Part of a small language model's weights: MLP 448 quick GELU.
Each number is 128 + 24 x the weight over its row's rms, rounded and kept within 0 to 255. Layers, rows and columns count from 0. The size above them is the row's rms in percent of the matrix's.

# layer 3 attention query, 128x128, rms 0.13, rows 0-7,32-39,64-71,96-103, columns 32-63
size [106 101  94  81 112  74  94 113 127  84 104 112  93 109  98 109 101  99 110  95  90 102 115  85  44  48  53  67  75  83 112 132]
[[136 113 124 107 131 128 135 134  63 121 167  90 135 163 143 138 158 130 156 123 121 124 194 140  69 149  95 135 102 167 165 133]
 [129 147 101 175 145 154 151 104 150 141 137 185  96 153 150 169 134 128 111  92 142 138 151 166 134 101 147 132 134 142 169 135]
 [138 104 163  98  99 132 185 134 117 133 120  80 127 110  77 121 120 110 127 163 110 106 121  98 126 165  77 139  96 124 118 151]
 [ 70 123  98 127 158 138 154 125 139 153 145 112 124  74 159 122 126 173 122 146 140 121 147 130 163  93 156 148 123 119  84 108]
 [126 116 131 127 184 172 131 106 120 127 165 146  87 141 119 175 150 114 139 103  86 157 148 158 142  84 118 120 158 125 126 113]
 [159 139 176 127 169 129 130 141 119 111 149 179 118 156 170 167 143 131 146 114 134 171 103 152 119  79 178  96 151 113 138 141]
 [139 104 172 109  95  96 152 114 155 103  86 104 130 160 100 110 130 118 148 171 119 118 137 128  98 152  97 130 118 144 151 132]
 [ 96 149 135 111 126 134 158 121 134 128 129 124 140 153  96 124  89 148 127 118 156 129  89 127 123 132 125 135 128 129 159 176]
 [ 86 162  82 115 153 134  95 154  73 145 140 138 101 164 132 135 167  80 131 157 111 146 203 163 105  66 111 134 144 106 141 115]
 [126 143  68 137 135 115 137  94 151 114 138 133  95 130 123 143 142 125 122  82 127 118 128 161 125 123 181 150 119 163 159 125]
 [111  91 163 114 131 128 133 151 110 155 129 108 126 144 161 138 105 167 129 169 112 149 104 192 112 170 104 115  98 115 133  80]
 [133  91  55 125 102 139 175  69 156 124 162 108 132 130 162 125 128 170 131 107 124 144 122 116 124 109 129 160 102 111 105 108]
 [130 134 162 158 174 118 104 149 130 107 129 122  99 109 127 149 154 141 113 127 114 106 108 131 135 118 171 132 180 121 104 134]
 [145 157 121 146 131  93  98 143 127 110 173 138  88 106 143 137 121 134 111 109  85 121 137 106 114 148 172 132 109 146  93 163]
 [132 106  91 111 129  95 117 157 105 111 104 137 131 183 117 125 102 131 127  91 167  82 131 148 125 114  99 124 109 113 137 124]
 [ 98 137 130 105 108 151 139 124 117  93 109 145  67 124  95 136 105 162 129 101 152 117  81  92 107 143 112 153  98 164 142 117]
 [136 118 138 113 131 111 116 145  91 125 148 127 137 156 122 126 132  73 140 126 111 146 160 138 105 146  96 126 122 111 144 123]
 [133 155 148 136 102 121 129 102 138 100 159 113 123 125 126 139 128  64 143 114 169 126  92 115 125 159  91 119 132 173 114 145]
 [134 177 122 141 129 120  96 124 115 142  95 148 114 135 117 144 118 127 108 173 114 116 172 202 109 117 125 119 114  96 127 107]
 [101 120 163 149 172 161 152  83 179 132 191 154 133  97 139 154 105 121 133 144 117 162 110 106 158  88 142 151 114 123 135 148]
 [131 153 102 138 112  90 100 151 114 132 165 133 123  98 126 142 160 111 144 129 145 141 127 172 154 102 142 121 174 133 151 128]
 [143 166  90 134 104  86 134 149 108 109 156 116 118  99 147 127 171 156 142 116 138 108 133 114 133 135 140 122 124 126 101 130]
 [103 110 162 102 164 119 112 103  66 133 105 121 119 178  92 113 147 128 139 161 102 160 144 165 127 102 125 115 135 116 140 154]
 [ 91  89 130 134 112 144 134 163 120 125 135 129  78 109 131 135 129 141 102 148  88 153 121 106 105 103 150 136 112 165 147 151]
 [126  89 153 113 100 118 131  87 123 159 120 137 180 114 105 169 122 128 156 148 113  83 103 133  98 125 117 144  94 178 121 151]
 [104 109 138 150 105 145  76 121 110 120 133 125 138 138 139 157 107  93 151 123 110 135 123 137 137 135 128 137  87 148 169 120]
 [126 144 136 104 153 159 188 135 110 130 114 112 137 134 127 108  75 169 112 121 131 101  94 127 122 143 114 130 168 129 131 140]
 [109 140  94 136 165 133  97 137 170 149 121 115  98  81 133 165 127 150  92 148 104 196 139  95 153 102 129 134 132  93 103 119]
 [143 101 137 114 134 123 101 113 139 111 118 119 133 143 172 147 154  90 139 157 139  98 145 176 191 141 115 122 145 113 151 146]
 [143 133 108 125 140  95 112 166 111 116 175 137 125 112 161 119 113 141 127 102 109 128 111 114 155 109 156 125 100 106 125 128]
 [123 138 150 136 160 129  74 130 130 101 139 129 151 119 118 125 118 138  98 113 103 128  83 113 168  72 159 114 151 170 122 141]
 [133 123 102 113 129 121 137 168 109 109 146 143 103 123 110 126 151 212 113 128 135 143 106 124 114 112 155 127 119 149 127 122]]
# layer 3 attention key, 32x128, rms 0.0978, rows 0-7, columns 32-63
size [ 88  75  92  76  96  98 105 112]
[[191 125 145 134 110 123 135  72 151  75 127 118 105 145 105 144 105 157 129  92 131 103  48 113 141 153 125 122 117 165 138 180]
 [113  90 141 156 128  99  95 112 112  88 131  78 125 148  86  95  78 173 125 127 118 150 102 130 122 159 134 121 136 113 134 129]
 [111 116 130 123 115 148 133  91 123 141 115 119 127 116 160 134 153 136  87 132 170 136 153 111 154 160 160 143  93 133  98 102]
 [152 118 127 118  99 105 142 111 138 149  94 159  83 158 145 104 141 110 124 127 143 125 133 137 106 136  99 143 113 117 127 116]
 [135 111 106 104  73 154 112 120 110 120 122  92 139  90 101 111 140 188 155 106 151 159 120 126 141 114 134 135 137 113 109 113]
 [140 139 137 111 106 153  93 111 138 110 131 130  95 147 104 151 147  99 165 125 158 103 115 173 167 114  94 101 149 138 162 130]
 [135 133 148 120  96 159 107 112 112 133  98 164 106 130 108 117 134 147 167 123 147 145 102 129 133 157 100 121 117 142 144 114]
 [104 167 141 144 130 154  96 129 125 132 132 161 141 141 112 144 115 112 138 120 189 149 108 121 141 143  93 110 166 107 189 106]]